Weights of a small GPT-style language model, trained from scratch on English Wikipedia.
Training: a variant of Adam for these matrices, 491M tokens, 7496 steps.
Each number is 128 + 32 x the weight over its row's rms, rounded and kept within 0 to 255. Layers, rows and columns count from 0. The size above them is the row's rms in percent of the matrix's.

# layer 5 MLP down (transposed), 1024x384, rms 0.023, rows 307-330, columns 96-191
size [100  94  94 107  98 104 100 101 100  99 102  96 101 100 106  90 101  98  96 104  99 102  96  98]
[[ 17 115  92 114 122 142  95 149  98 112 119 115 153 103 174 122 137 153 145 164 113 154 134  93 131 130  77 118  86 109 114 138 135  58 134 155 107 165 139 164 129 164 109 116 131 109  77 158 144 113 175 102 150 115  89  76 119 110 135 119 155 140 121 175 101 144 146 152 115  51  79 106 160 152 175 110 128 161 150  90 128  90 151 134 146 146  97 160 136 164  86 154 157 157 113 118]
 [121 124 197 165  80 117 137 145  90 108 164 177 105 133  86 164  90 203 189 124  91 180 162 132 149 147 119  73 166 107 139 119 128 163 114 132 146 138  97 144 137 123  99 151  70 129 145 144 137  81 115 182 145 151  89  94  85 103 159 127 147 107  75 139  59 104 128  86 141 125 143  97 126 112 149 160 173 124 129 153 145  51 134  96 152 149  94 130 175 153 148  93 108 119 151 126]
 [133 125 129 118 131 149  52 141  79 141  91 117 128 111 152  71 168 202 126 109 139 129  99  92 164 100 124  76  88 100 109 145 111 162 100 115 101 154 125  90 106 212  89 106 171 140  94 114 117 115 143 160 113 164 134  98  98 156 105  56 133 132 161  71  80 132 141 157 104 146  98 114  87 131 131 113 155 119 171 142 162 140 116 119 122  96 117 123 210  75 129 192 131 148 158  51]
 [144 104 136  97  92 139  92  74 135 119  53 132 170 129 172 139 132 108 116  99 174 117 103  76 183 159 124 135  67  92 140 108 156 105 121 161 165  74 105 128 134 105 146 105 144 114 122 170 170 126  95 173 113 138  73 122 101 134 129 160 113 164 105 118 202  98 148 120 126 183 168 133 160 143 102 159 149 119  57 126 153 160 119  85 138 188  75 152 170 128 118 205 125 126  95 123]
 [102 106 138 148  85 101 106  88 186 194 115 144 150 161 109  23 126 116  69 217 122 132 119  99  85 176  70 182 192 136 136 138  80  97 128 131 124 161 195 108  93 142  88 110  97 120 135 173 158 143  88 158 132  74 131 162  95 163 167  54 133 107 131  98 126 112 150 157 155 107 147 153 172 110 101  67 118 132  59 131 125 151 121 131 116 171 126 118 162 124 155 162  72 110 113 105]
 [139 101  92 138  89  91 120 139 123 191  93 147 116  44 128 118 147  81 116 155 163 137 144 175 166  90 141 115 125 139 197 174 132 142 195 160 105 119  75 107 111 154 165 130 166 114 196 113 144 136 139 106 193 123  91 171 102 127 141 170  92 110  73  96 128 133  89 140 128 167 116 124  98  89 136 156 153 137 108 145 120 125 127 136  93  85 140  96 205 157 111 127  89 110 153 120]
 [164  88 102 125 124 160 102 141 127  91 111 127  65 108 111 112 127 136 117 168 125 125 140 135  79 120 116 138 131 180 122 128  69 205 132 116 100 112 132 150  72 105  94 127 104 158  87 113 173 186 122 125 131  63 166 121 145 135 114 149  86  98  70 135  93 125 116  49  71 110 180  87 128 148  95 175 170 140 135 126 104 158 186 107  85 127 140 194 130 126 125 194 152 157 166 142]
 [144 109  75 143 111 157 135 160 100 125 171 170 132 156 115  58 123 144 141 154  91 160 134 163 167  81 189  94 120 109 112 138  78 108 147  85 148 145 124 133 103  90 149  21 175  50 136 120  82 170 170 117 109 139 152 115 166  74  98 176 143 140 134 159 164 110 146 162  99 171 132 117 143  93 115 107  85 134 127 102  74 116  75 114 121 134 141 142 171 150 116  82 116 143 147 190]
 [152 192 130 131 152 115 149 155 104 157 100 155 150 128  96 126 126 100 149 136 131 165 157 163  73 126 111 137 123 117 186 215  60 175 117  21 176 163 133 115  43 131 124 101 119 161 154  88 131 106 101 131 127 202 184 152 112 128 130 102 153 143 119 145 123 131 124 155 133 133 130  85 105  71 125 154 123 115 122 134 152  59 181 126 145  67 171 147 135  94 111  93 159 177 159 199]
 [124 174  79 105 123 123 149 125 117 136 116 154 102 139 157 145 163 125 159 164 113 138 157 110  69 138  48 104 136 152 147 154  77 131 112  86  65  99 108 138  98  86 204 147 149 110 103 112 126 138  65 119  86 113 134 123 137 121 148  82 131 148 155 151 191 167  85 163  85 162 108  98 114 141 140 113  76 147  95 165 130 146 101  67 118 176 125 134  59 118 130 225 173 192 142  72]
 [183  94 146 189 167 145 109 177 147 141  86 117 124 146 157 133 140 159 104 152 118 139 110 148 179 132 110  85 126 143 111 113 118 105 207 138 138 137 127 107  65 169 129 129 208 144 171 110  90  63 185  99 138 133 131  97  80 199 154 112 114 125 131 179  86 146 119 141  61 104 158 113  97 153 127  70  97 154 106 155 143  82 102 118 145  84 137 162  66  86 191 205 170  63 123 195]
 [130  91 139 157 139 145 124 186 152 126 170 108 133 146 142 133 136 173 112  40 166 114  84 165 114 134 151 168  89 160  94  98 120  96 174 119 127 118 140 126 144 136 150 126 176  84 148 111 113  85  97 145 113 122  87 107  98 151 128 129 131 133 105  74 153 157 113  74 129  59 114 205 130 170 130 115 173 120 129 105 134 149 136 120 138 128 143 140 144 182 133 116 144  44 113 101]
 [137 175 122 136 141 113 168 113  61 148 120 188 141 104  71 167 147 149 139 122  82  74 177 153 149 164 166 137 116 145 123 162 127 117 186 140 131 124 179 154  91 126  56  84 102 118 150 100 109 133 165 116 121 122 140 143 115 128 177 111 103 127 115  99 142 160  97 115 128 138 106 125 133  98  56 179  81 154  64 129 147 118 124 135 122 148 146 139 102  93 160 133 145 162 128 163]
 [119 115 104 133 143 109 153  91 106 106  62  82  49 132 114  78 128 128 126 143 152 151 121 106 125  57 120 137 121 113 161 117 176 155 101 101 174 152 147 140  82 100 141  64 195 123 133 117 183 123 165 126 192 167 224 190 169 180 151 140 134 105 168 175 170 130 161 169 168 155 131 147 130 128 187 113  96 129  51 132 137 110 116 148 117 105 137 149  96 182  69  51  52 171 132 111]
 [123 147 136 182 149 135  96 181  82 161 103 137  99 104  90 142 160  95 166 122 123 176  80 157  72 140 133  86 120 125  88  85 194 113 134  83 134 135 104  99  91 108 125 117  82 105 120 113 127 180 131 184 145 163 131 142 123 143 105  95 140  87 121  70  91 122 165 136 111 119 114 133 126 121  94 177 112 105  36 139 138 135  67 113 126  79  93 130 191  86 104 174 102  46 134  71]
 [106 107  80 183 103 149 107 105 120 157 107 100 124 157 113 129 169 106 159 156 112 134 104 114 142  93 110 124 154 109 139 164 147  61 129 158 165 161  66  65 169 116 139 117  41 110  69 139 131 130 125 143 144 153 156  85 134  31 146 158 151 131 177 157 133 131 118 153  85 113 158 107 125 145 179 159 132 133 169 144 135 145 107 108 130 153  78 146  59 132 155  88 116 102  87 158]
 [143  98 110 116 136 124  95 136  86 180 144 157 132 183  91 170 139 145 139 128 112  97 157 159 153 118 164 122 128 153 149  94 107 165 180 150 124  94 163 122 118  66 126  41  98 168 152 109 156 114 149 102 104 142 131 155 123  57 129 120  40 141 168 109 147 110 124  82  69 117 119 209 155  93  94 141 100 128 112 168  98 142 143  43 188 132 148 147 160 163 124 101 171 120 128 119]
 [154 128 138 138 182 138 100 100 143 105 154  90  99 143 106 127  96  92 125 177  74  47 126 115  86 179 127 124 135  73 166 138 156 134  97  95  46 145 118 188 109  92 158 152  68 140 133 122  86 139 122 102 155 134 165 108 113  86  81  98 150  98 152 136 106 132 132 125 132 183 100 149 132 137 116  95 178  94 124 143 160 172 143 114 137 131 130 132 137 117 108 169 100 193 128  74]
 [154 150 146  91 129  80 111 111 108 108 216 198 115  96 103  67 195 110 143 198 171 167 158 133 193 167  79 151  94 119 184 132 155 110 146 123 143 100  90 177 100 104 117 154  92 141 114 133  92  95 102 123 130 140 134 114  89  77 165 166 129 127 118  59 130 156 141 117 177 144 138  86 131 131 110 120 136 120 110 121 144 164 125 150 123 119 135  78 127 148  79 136 123 132 125 129]
 [ 83 137 106 114 153 160 178 169 115 156  59 197 173 107 146 135 104 150 132 138 116 117  78 191 142 120 121 105 123 113  95 136 120 129 159 144 102 103 140 138 146 134 142 103 135  86 134  88 156 177 119 162 156 125  99 161 182 156  85  95 131 159 130  71 155 127 156 131   0 138 121 230 101 147 151 147 172  93 120 160 116 102 132 142 150  79 130 139 151 154 131 178 100 120 137  70]
 [151 197 117 164 167  91 179 115 127  87  99  86 139 170 151 140 135 195 141 103 123 106  49 159 140  74 165 133 112 150 152  80  95 120 130 140 151 124 152 127 138 176 173  79 130 131 145  96 113 122 135 114 195 111 125  48 103 108 150 174  80 145 134 146  89 112  79 121 108 171 105 116 103 111  70 112 110 154 142  78 123 166 151 135  39  83 126 152 109 189 119 150 201 122 198 109]
 [ 81  95 145 132 169 133 145  93 150 140 151 102 119 184 101 104 119  47 215 127 172 126 122 163 121 151 166 138 117 174 167 167 137 133  73 126  99 124 108 162  74 161 142 114 134 145 171 121 133 136 128 128  62  64 126 143 121 163 107 104  41 148 105 121 103  87 166 121 133 145 190 130 104 113 184 137 195 151 142 144  95 137  98 109 157 123 154 222 103 104 117 183 130 138 124 148]
 [ 77 166 151 114 119 175 122 133 115 125 100  98 160 139 171 153 169 146  88 124  99  75 180 189 178 174  99 103 152 141  90  91 141 159  91 134 123  86 150 138 141  59 122 104 132  96 137  96 159 126 143 103 139 158  85  98 175 114 140 118 158 198  99 153 140 113  59 120 151 141 102 132 115 162 106 133 124 153 111 159 134 139  81  98 165 149 145 108 110 112  87 127 151 101 172 119]
 [124  83 140 140 173  78  87 104 123 159 155 120 133  68 199 115 145 132 115 102 183 117 111  69  55 104 163 146 175 127  94  87 177 126 100 100 153 130  81 112 141 153 123 119 111  83 126 108 128 141 151  66 178 160 142 154 163 128 100 138 139 133 126 124 126 132 136  90 185 144 158 121 123  81 129 150 140 133 167 145 123  54  76 167 127 120  73 143 168 189 108  84 155  98 166 121]]
# layer 5 MLP gate, 1024x384, rms 0.0287, rows 308-331, columns 96-191
size [100  98 105  95 102 103  98 105 101 104 103  93 105 105 100 104  95  98 104 111 104  95  91  98]
[[130 175 121  97  74 126 109 111  88  90 180 110 115 120 180  63 141 104 129 174 156 107 180 102 185 105 128 151 173 157 133 161 125 158 109 110 154 117  51 105 112  70  70 118 106  86  75 112 114 135 178 112 157 139 187  78 104 160 151 109 190  87 153 137  96  89  92 125 111  97  67 126 132 146 132 156 133  83 103 153 154 173 119 153  96 148 146 173 122 102 151 133 152 105  98  95]
 [139 100  90 163  85 159  55 179 113  67  94 205 217 117 141 120 117 129 101 118  92 129 108 102 150  93 206 102  80 150 105  88 152 183  97 131 120 170 125  55 128 162 151  90 153 137 130 132 107  93  96 107 120 148  58  78 188 168 134 144 136 154 149  92 122 103 186 145 134 118 139 122  70 101 105 137 136 119 152 107  93 119 126 142 167 141  99  87 112 156 174 116 137 141 135 158]
 [110 144  89 106 120 128 105 176 138 111 167 192 184  86 141  67 101 103 100 133 159 116 158 131 103  98 151 136 156 139 159 163 102  89 152  94 140  94  74 182 107 108 129 118  95 145 133 103  85  94 107  96 104 112 134 138 155 124 135  82  87 115 120 107  99 104  98 157 165 105 119 109 131 179 102 116 109 160 213 117 123 107  58 152 159 156 107 157 144 127 138 108 170 185 177 162]
 [183  68 122 120 149 114  84 129 101 177 163 133 109 130  71 168 170  96  77 149 156 114  71 103  78 103  67 122 166 171 123 182 115 168 137 146  75 160  95 127 102 115 127  99 157 101  97 133 112  98 151  80 103 173  94  93  97  88 147 162 194 128 118 151 100 126 115 110 128 119 165 113  84 155 145 118 131 189 160 176 129 119 101 114 176 142  56 135 182 208 145  96 149  78  70 126]
 [126 109  72 116 133 114 118 155  86 112 109  84 124 127 124 146 118 131 153 114 116 120 157 165  75 157  69 129 154 137  95 166  98 178 172  94 188 106 127 135 155 172 128  96 121 108 154 121 175 126 153 110 153 220 148  95  85 130 124 159 118  68 108 129 103 120 160 136  70 100 140 117  84 173 218 125 140  77 143 145 108  73  97 101 102 162 144 141 100 132 102 137 147  88 170 141]
 [168  80 151  90 109 130 119 117 148 110  78 159 167 123 122  88 133  95  95 154 128 122 124  60  92 140 209 116  95 115 120 155 196 151 200  64 117  89 115 127 124 169  80 174 110  54 105 106 129 140 171 180 142 172  84 150 134  97 151  93 113 139 157  81 103 153  70 151 149 159 104  71 118  71 148 124 112 141 138  97 164 117 140 154 102  68 127 146 157 108 206 124  97 142 150  94]
 [135 180 104 112 168 158  98 113 126 149  91 137 119 113 120 161  90 137 104 114 161 130 129 101 114 150 150 191 118 109 108 129 122 146 168  82 172  99  89 125 144 139 111 101 101 135 134  93  66 137 166 142  76 152 153  60 134 127 117  70 116 139  99 132 137 144 136 117 117 129 105 119 112 135  78 154 177 175 163 134 160 166 112  72 115 101 148 102 156 126 193 126 110 142 202 106]
 [129  93 150 104 133  76 107  91 161 112 167  91 116 121 143 116  93  94 137 131 152 147  83 115 156 171 177 137 165 109 148 101  89  78 128 187 148  98 197 169 111 168 102 171 131 140 126 143 103 159 150 222 131 103 179 145 116  80 201 125 142 135 119  76  80  64 112 107 156 131 103  71 105 148 100 105 117 107 115 115 153 127  83 187 113 167 125 163 123 141 100 107 115 114 148 124]
 [134 145 167  52  96 171  95 101 105  95 140 151 150 148 100 180 107  63 149  87 105 122  98  86 120  99 115 114  75 109 144 148 139 142 153 164 137 152 165  73 133 136 132 158  92 107 114 156 219 133 130 132 154 129 143 145 107 108 106  76 165 110  98  93  76 150 125  67 173  93  99  77 105 195 106 148 159  70 106 112 122 134 129 120 121 131  93 113 148 144 100 108 113 186 135 146]
 [115  96 102 115 107  79 136 127 164 180 129 192 144  84 120 132 163  95 117 139 118 172 115  62  99 139 160  89  79  97 174 125 162 101 114 167 151  85 111 123  91 104 130 150 105 112 138 184 129 137 147 167 132 155 132 148 131 111  43 145  74 139 123  62 119 118 125 174 156  94 184 157 162  89 154 187 139 118  93 111  92 112 117 181 165 159 124 111 154 176 150 121 132 191 150  60]
 [129 132 109 116 107 144 127 148 148 152 142 118  88 103  89 178 104 163  86 109 112 127  93 144 134 169 156 142 136 186 148 133 115 197 154 144 122  89  79 144 114 105 126 157  80 130  93  66 147 115  99 200 158 153 169 156 156 137 130 102  91 138 117 147 148 130 184 112  84 169 104 122 122 133 144 132  80  98 116 120 115 109 127 114  98 124 133 109 145  72 143 144 148 127 115 169]
 [149  95 115  92 111 112 139 195 154 136  78 161 152 107 121 179 131 103 168 178 105 131 113 133 170 111 111 150 173 108 129 158 133 171 117 129 108 155 137 130  87 119 116 123 112 108  67 130  46 140 104  94 176 118 177 163 120 154  95 138  99 125 115 135 149 136 143 112 181 159 125 115 102 157  85 135 108 141 139 171 157 108 120  80 120  95 115 140 150  93 159  97 104  78 129 160]
 [187 140 128  86 148 167 123 132 110 130  91 181  99 122 179 157 102 160  79 158 151  52  95 145 128 154 106  86  99 108  77 165 117 169 145 153 195 120 151  76 114 136  99 155 100  78 114 124  99 117 113 146 153 129 134 105 119 130 136 102 186 116 116 140 151 135 156  85 168  79 127 150 147 142 113 134 201 132 133 146 137 114 119 160 144 178 110  95  87 165 170  73 130 144 118 158]
 [186  73 128 131 117  87 110 110 160 138 167 200 136 100 136 140 152 161 103 148 138  58 129 109 102  98 142 107 145 195 129 162 161 151 144 131 108 128 135 120 119  85 127  95 131 176 169 142 120 137 124 125 116 151  86 136 126 159 115 142 136 136  58  95 103 143 133 168 173  48 129  82  97 122 173 125 111  76 110 127  84 146 176 182 115 110 128 149 133 136 144 120 168  81 153 125]
 [ 94 149 143 110 105 118 170 136  95 152 159 154  93 114 136 144 108 110  89 102 145  98 104 144 108 186  75 104 105 101 102 101 102 127  93 118 129 138 162 164 163 169  88 116  93 156 105 178 147 150 144  95 119 128 128 122  90 104  92 140 191 126 129  54  69 132  83 125 133  83 128 156 126 117 152 141 119  82 127 127  78  81 157  98 155 157  88 118 127 182 122 155 149 157 122 119]
 [134 183 104  98 146  23  95 127  66 160 142 168 160  94 171 125 153  85  79 152 136 122 159 100 118 102 117 134 127 148 194 130 116  95 182 134  92 108  87  96 142 159 146 142 143 173 140 130  94 165 153 130 138  93 148 113  63 109  86 126 179 108 162 172 101  58 218  95  95 163 144  47 134 126 125 162  72 116 143  85 110 112 136 150  94 112  98  47 106 126 131 125 114 139 164 106]
 [ 97 166 154 193 169 118 145 137 136 165 121  97 100  86 104 124 118 120 100  93 160 106 126 149 117 201 161 131  85  65 167 121 128 159  73  82 154  66 150 131 131 116 118 137  99 122 146 132 153 128 132 178 180 123 156 184 115 128 130  51 120 144 119 143 127 167 116  92 141 145 183 166 100 102  66  92 104 175 121 142 149 139 186  85  92 101  99  94 119 160 152 139 142  98 157 104]
 [158 124 170 137 157 163 120 138 152 166 149 112  96 144 155 157  96 172 140 128 111  95 125  94  88 146 163 144 170  77 112 111  83  55 121 183 186 131 145 112  79  74 101 100 110 167 129 125 128 129 170 132 186 192 117 116 161 135 134 122 119 186 137  98  88 161 125  90 110  79 167 150 167 196 103 158 144 161 157  69 168 100 147 110  98 136  85 171 133 159 146 135 168 160  91 128]
 [196 127 108 110 120 137 177  97 170 176 141 108 117 120 157 139  93 111 134 102 133  79 159  69 170  98 131  71 109 126 119 118 125 123 153 138  90 145 109 171  95 165 160 141  99 150  89 119 157 147 159 167  90 120 112  83 113 164  59 152 129 144  97 103 150 110 165 154  90 182 119 148 165 167 184  87 102 133  89 118 162  93  97 143 106 113 154 129  81 182  86 150  91 219 128 121]
 [128 107 135 117 111  84 180 123 122 113 137 127 129 103 133 158 157 126 163 149 187  93 187 142 135 181  60 114 105 136  97 142  83  92  92 174 135  84 118 187 142 125  96 111 114 150 130 103 113 141 132 134  95 148 102 160 148 122  98 171 103 125 119 137 147  48 116 135 150 155 106  73 144  45 125 129 128 166 163 151 109 149 106 182 130 158 106 106  85  69 122 102 136 123 103 191]
 [135 106 134 115  83 108 162 125 186 104 103 143 115 104 133  79  86 117 126 180 131 169 140 105 144 150  89 168 137 130 128 179  43 141 162 148  99 159 157 119 140 160 112 143 129 102 195 141 135 187  93 168  87 151 141  93 121 113 134 106 158 135 111 106 156 136 151 100 174 153 102  95 149 120 150 106 152 141  95 139 198 198 113  91  66 128 136 165 139 113  85  89  88  94 116  98]
 [104 136 131 148 194 118 131 151 167 150 161 153 204 169 167 142 185 147 139 128 167 116  81 127  91 140 109  80 120 172 107 148  93  91  99 117 119  93 151 128 106 150  87 203 147 109  71 193 118 108 173 130 128 176 165 160 124 127  67 121 121 100 163 148 138  86 146 126  83  95 115 166 129 135  96  81 132 116 146 144 161 100 101 150 148 102 138 126  82 133 162 116  87 120  79 102]
 [154 113 128 104  77 113 123 129 148 108 182 126 135 167 146 155  87 119 135 152 131 162  97 138 150 151 119 141 115 116 109 159  95 176 149 122 145 124  63 120 120 171 110  89  89 156 170 122 164 150 160 157 126 109  79 116 189 130 133 118 139 119 138 118 139 136 163 128 118  83 126 143 100 153 141 166 134  80 164 142 125 117 140 136  99 131 103 101 153 122 113  78 148 146  76 116]
 [ 84 160 115 103  66 112 187 128 150 126 148 162 129 107 164 150 100 132 128 128  99 125 111 195  96  81 106 170 121  72 153 157 107 148 133 157 118 166 135 124  79 149 120 139 100  81 147 111 159 166 127  95 162 125 113 127 161 209 151 158 122 154 150 122 135 131 111 107 128 149 120 123 152 160 128  93 130  97 142 155 101 174 120 171  76 135 105 188 158 112 131 131  94  84 168  54]]
# layer 5 MLP up, 1024x384, rms 0.0273, rows 308-331, columns 96-191
size [ 94  92 107  97 103  99 102 100 100 106  98  98 102 103  95 101  98  96 102 101 104  97  97  96]
[[124 190 137 135 104 123 143  94 146 179 102 133  90 166 128  75  94 167 114 112  75 130 150 131 125 103 137 162 158 116 118 130 120 107  83 113 108 145 113 153  87  99 155 146 124 119 145 104 114 156 111 138 170  70  72 167 156 134 157 113 128 163 114 106 173 150 105 139 171 117 160 120 128  74  71 147  57 141 104  72 116 162 126 146 120  89 150 135  98 118 126 118 160 125 115  60]
 [139 163 185 157 150 154 174 103 155 148 121  98 141 113  56 178 178 116  91 147 132 149  89 172  49 138 144 111 152 149 206 150 104 108 128 132 148 106 130 174 207 112 153 160 130 104  97  72 133 101 136 105 103 128 157 156 137 116 150 194 110 140 162 154 123 126  89 136 151 129 112 113 120 186  48 163 132  96 122  91 108 123 140 171 117 169 105  97  98 144 120  93 109  90 121 116]
 [ 88 147 105 170 152 165 129 174  94  99  84 127 180 117 153 157 164 135 124 121 114  85 157  77 155 102 141 161 144  55 120 100 146 120 160 133 165 117 116  76 133 134 152 158 111 126 129  93 169  68  60  80 135 145 128  89 135 132  82 170 137 101 126 113  95 126 165 121 164 100 180 133 145 135 118 132 136 101 119 137 114 186  76 158 137  98 123 167 127  79 143 138 163 156 113 125]
 [ 89 110  96 121  68 174 164 132 172 138 133 144 135  89 165 120 103 182 125 109 114 162 116 101 137 115 110 105 112 101 103  87 207 135 214 183 159 145 147 153 173 143 113 134 106 160 122  70 112 150 126 132 136 131  98 137  74 120 120  95 115 179 152 187 110 141 155  98 148 132 151 118 133 156 135 125 159 138 122  87 104 160 129  77 122 125 173 111 119 100 149  82 119 147 142 105]
 [112 132 103  50  57 110 155 105 158  89 123 166 107  90 109 115 144 161 142 166  91 126  86 176 124 192 151  91 105  77 115 224  93  96 132  89 157 114 124 124 211 143 130 141 124 130 172 103 140 138 120 154 194 121 113  97 102 196 105  95 142 163  94  70 101 124 134 154 123 175 101 149 150 136 134 173 133 124 107 104 142 112 124 117 140  90  82 187 146 121  89 114  96 134 145 163]
 [152 102  75 158 145 122 111  75  99 138  88 127  91 159 135 120 127 107 128 164 118 144 100 127 145 123 154 122 123 137 117 118 117 105 105 152  87 100 101 138 119 125  96 151  94 143  66 129 155 125 130  60  67  90  91  92 158 125 109 185 124 155  99 162  91 126 133 110 153 160 165 111 126 177 132 131 161 138 113 149 160  58 192 143 167 142  93 134 177  83 192 121 128 140 183  76]
 [ 81 167 157  71 118 110 137 157 133  69 101 144 175  96 155 155 149 117  96 108 174 121 113  93 139 164 128  77 172 141 126 140 164 127 139 125 106 176 109 181 142  71 150 105 114  67 127 121 131 136 140 143  41 169 109 111 104  78 136 185 139 160 117 134 167 143 148 100  92 136 146 116 138 166  93 144 193 151  84 148 154 157 120  92 155 147 104  68 134 169  98 145 127  81 183 136]
 [ 91 222  73 147 160 139 125 112 182 163 155 102 158 118 117 158 154 149 110 153 157 127 111 153 114 128 144  81 106 141 141 127 151 116 179 135  67 113  95 147 128 177 111 140 108 143 142  87 141 154 115 196 143 105 122 186  97 142 152 130 104 125 120 132 181 154 132 133 199 150 134 176 136  50 116  92 129 130 125 154 105 167 163 136 118  59  73 134  87 125 161 128 147 132  75 155]
 [119  88 100 123 108 137 116 142 101 127 126  88 126  70 107 154 115 148 104 131  87  71  88 135 125 116  96 152 132 114  82 146 186 164 163 145  77 157 100 101  85 128 144 123 136 142  79 114 120  74 160 131 116 169 162 139 140 151 164 129 179  80  74 165 106 111 127 149  84  99  82 158  84  77 103 113 113 142  97 124  95 142 130 146 171 167  70 132 116 174  91 137 145 110 110 145]
 [167 166 142 125  99  98 134 206 134  82  87  88  88  80 173 111  76 136 105 120 151 139  82 119 164 118 138 114 169 128 161 109 117 109  74 164 113  75 134 147 143 142 131  85 165 219 136 149 132  79 165 146 116 156 133  92  99 158 120  84  94 141 133  93  90 183 171 166 114  94 146 177 112 172 149  99 136 125 132 168 122  87 113 142 200 158 117 134 185 169 122 140 142 110 188 111]
 [111  93 100 146 152 161 145 150 153  98 191 114 111 194 134 124 171 126 146 120 160 190 123 159 111 113 151 135 160 108 166 152 100 155 101  41 136 137 177 137 121 122 145 136 146 100 111  88 177  88  51 131 146 127  87 113 123 138 153 123 125 112 192 103 149 136 146 116  45  93 123 113 128 154 120 141 129 107 159 159 130 115  99 154 166 100  48 127  93 103 149 138 102 197 169 140]
 [108  84 154  97 170 153  91  97 137 127 170 211  89 129 126 103 127 126 113  99 114 123 143 117 134 141 101 118 116 132 120 111 149 199 120 135  98 121  80 112 127 159 165 128 126  99 144 147 103 122 108  72 137 158  87 164 116 117  65 112 140 127 169 144  93 166  94 150 117 150 181 137 102 130 122 127 149 110 149 136 128 136 145 123 159 125 171  83 131 106  76 202  95 138 120  73]
 [127 108 100 130  85 142 122 186 110 139 111  92 181 144 121 163  98 166 155 147  81 140 187  67 151 136 132 112 106 109  60 131 124  99 129 127  88 130  77 170 116 126  88 149  98 223 172 118 102 127 168 118 124 155 163 124 104 116 109 102 200 144 155 176  90 132 137 157 127 149 121 112 109  24 134 141 168 118  99 110 115 177 121 130  54 117  85  72 180 109 162  90 163 105 122 175]
 [129 116 107 133 125 114 151 110 137 156  81  87 118 203 112 161 170 139 134 121 114 142 119 133 125 114 116 128  82 122 161 157 145  56  83 179 140 115 118 146  97 130 178 132 139 164 175 115 167 109 129 100 177 174 145  97 156 126 195  91 121 156 140 155 122 125 129 157 142 120  96  96 131  99 136 119 123 127 109 112 144 129 171 105 101 114 129 149  53 118  95 108 156  99 134  82]
 [111  76 158 109 180 115 161 138 146 139 151 112 109 134 115 115 104 122  94 149  57 156 141 135 142 153 129 165 159 123 184 120  48 112 129 117  88 102 111 127 123 110 111 118 166 180 161 111 208 122 135 117 148 175 144 165 114 138 139 135  95 176 133 166 140 111 113 147 135 136 170 109 136  46  82 141 116  97 104 151 153 182 125  66  84 137 152  81 160  78 138 120 132 140 185 143]
 [121  98 108 119 127  65 122 143 112 155 119  94 111 122 182 109 152 121 128 123 123 161 135 139 137 146 103 116 114  93  90 194 134 117 191 135 128  95 142  95 156 124  53 147 146 139 108 163 138  48 131 150 156  67  80 125 161 150 123 136  64 128 141 205 123 193 171  67 114 101  98 113 124  82 183 129 123 144 103 145 130  40 122 184 109  94 124 123 151 147  66  96 155 153 113  98]
 [ 98 202 174 167  88 106 171 120  99 143 139 156 150 154  78 123  90 148 116  65 163  93 112 166 214 112 124 144 132 187 120 139 137  86 154 177 130 111 174 138 162 117 145  97  96 102 123 129 131 133 105 168 166 121 141 161 157 134 160  57 171 114  95 132 142 168  28  63 183 147 175 120 126 120 101 107  81 139  90 178 110 117 177 113 124 103 140  87 157  95 186 102 127  79 164 133]
 [132  99 171 113 137 147  92  90 195 117 162 136  86 152  97  83  95  99 121 130 100 122 120 123  71 126 101 149 119 122  81 148 108 129 146  83 144 148 106  84 175  84 138  59 144 124  90 124 100 158 133 123 195 154 165 211 202 126 118 168 155 148 160 146 127 173 179 144 117 153 183 186 144 106 158 127 152 111  96 153 104 170  81 133 105 184  90 139 156 115 128 120 124 118 106 127]
 [ 82 126 128 178 176 135 155 115 165  72 158 123  72 113 168 124 185  94 127  77 153  95 108 132 165 115 108 138 117 119 124 130  99 113 152 162 200 167 157 151 127 173  97 124 166  74 140  70 144 140 122 104 163 130 135 165 112 124 178  62  92  86 131 143  61 115 166 157 120  81 134 144 142 126  90 191 200  79 108 156 117 129 164 159 123 156 107 141 117 149 107 114 117  96 193 152]
 [103 131 111 103  80 138 142 120 141 140 167 109 101 128 128 114  90  99 162  98 112 112 136 166 122 136  98 138 135  87 104 106 188 137 126  93 138 162 152 143  40 131 121 180 126 140 130 135 200 146 128 149 108 135 144  87 137 158 161 130 135 112 122 178 121 140 143 112 211 141  72 154 117 159 126  75 146 111  92  91 150 186 175 136  84 117 123 150 131 141  94  98 104 123  99 137]
 [ 72 111 167 151 156  92 153 115 138  72  93 163 129 115 126 139  88 116 135 103 150 113 148 129 153 153 133 124 119 122 147 123 131  38 116 138 112 122 162 182 134 147 138 155 144 137 123 110 167  94 146 141 151 163 139  92 133 167 114  71 124 123 168 140 176 138 139 104 109 113  78  95 120 156 134 107 180 144  80  90 159  97 155 149 107 188 179 100 130 130  93 167 113  94 141 175]
 [132 132 111 165 139  87 154  89 164 126 107 108 120 113 124 175 116 175 122 151 118 108 126 149 131 160 183 171 133 103 100 163 159 102  71 117 119 109 127 174 200 179 157 144  91 194  72 112 103 125  67 142 148 137 116 137 106 108 161 138 126 106 127  72  80 149 128  66 112 144 136 108 112 203 166 132 140 142 125 154 155  90 104 166 119 134 164 164 127  71 120 162  68 172 130  77]
 [111 160 115 107 168 133 118 120  96 125  94 165  93 134  49 118 115 101 129 105 132 136 133 112 161  60 118 149 103 115 139 162 180 173 137 154 185 157 104 141 109 119 176 153 141 108 123 148 190 129 137 150  81 127  61 165 130  86 164  68 117 102 193 121 116 128  93 105 148 156 100 113 136 183 138 116 174 148  81 160 154 108 145  97 122 144  92 112 118 139 163 179 112 126 139 124]
 [163 100 140  98 138 151 171 110 153 143  65 147 140 131  88 138 148 109 140 134 131 124 131 129  83 110 169 139 128 124 117 130  97 147 149  71  95 106 164  92 157  76 117 155 178 103 160 143 165 187  83 121 131 108 117 139 110 117 134 132  91 126 118 126  46 196 187 102 154 165 156 108  80 120  99 133 147 167 102  76 110 126 165 106 139 159 116 120  56 121 163 107 134 124 119 124]]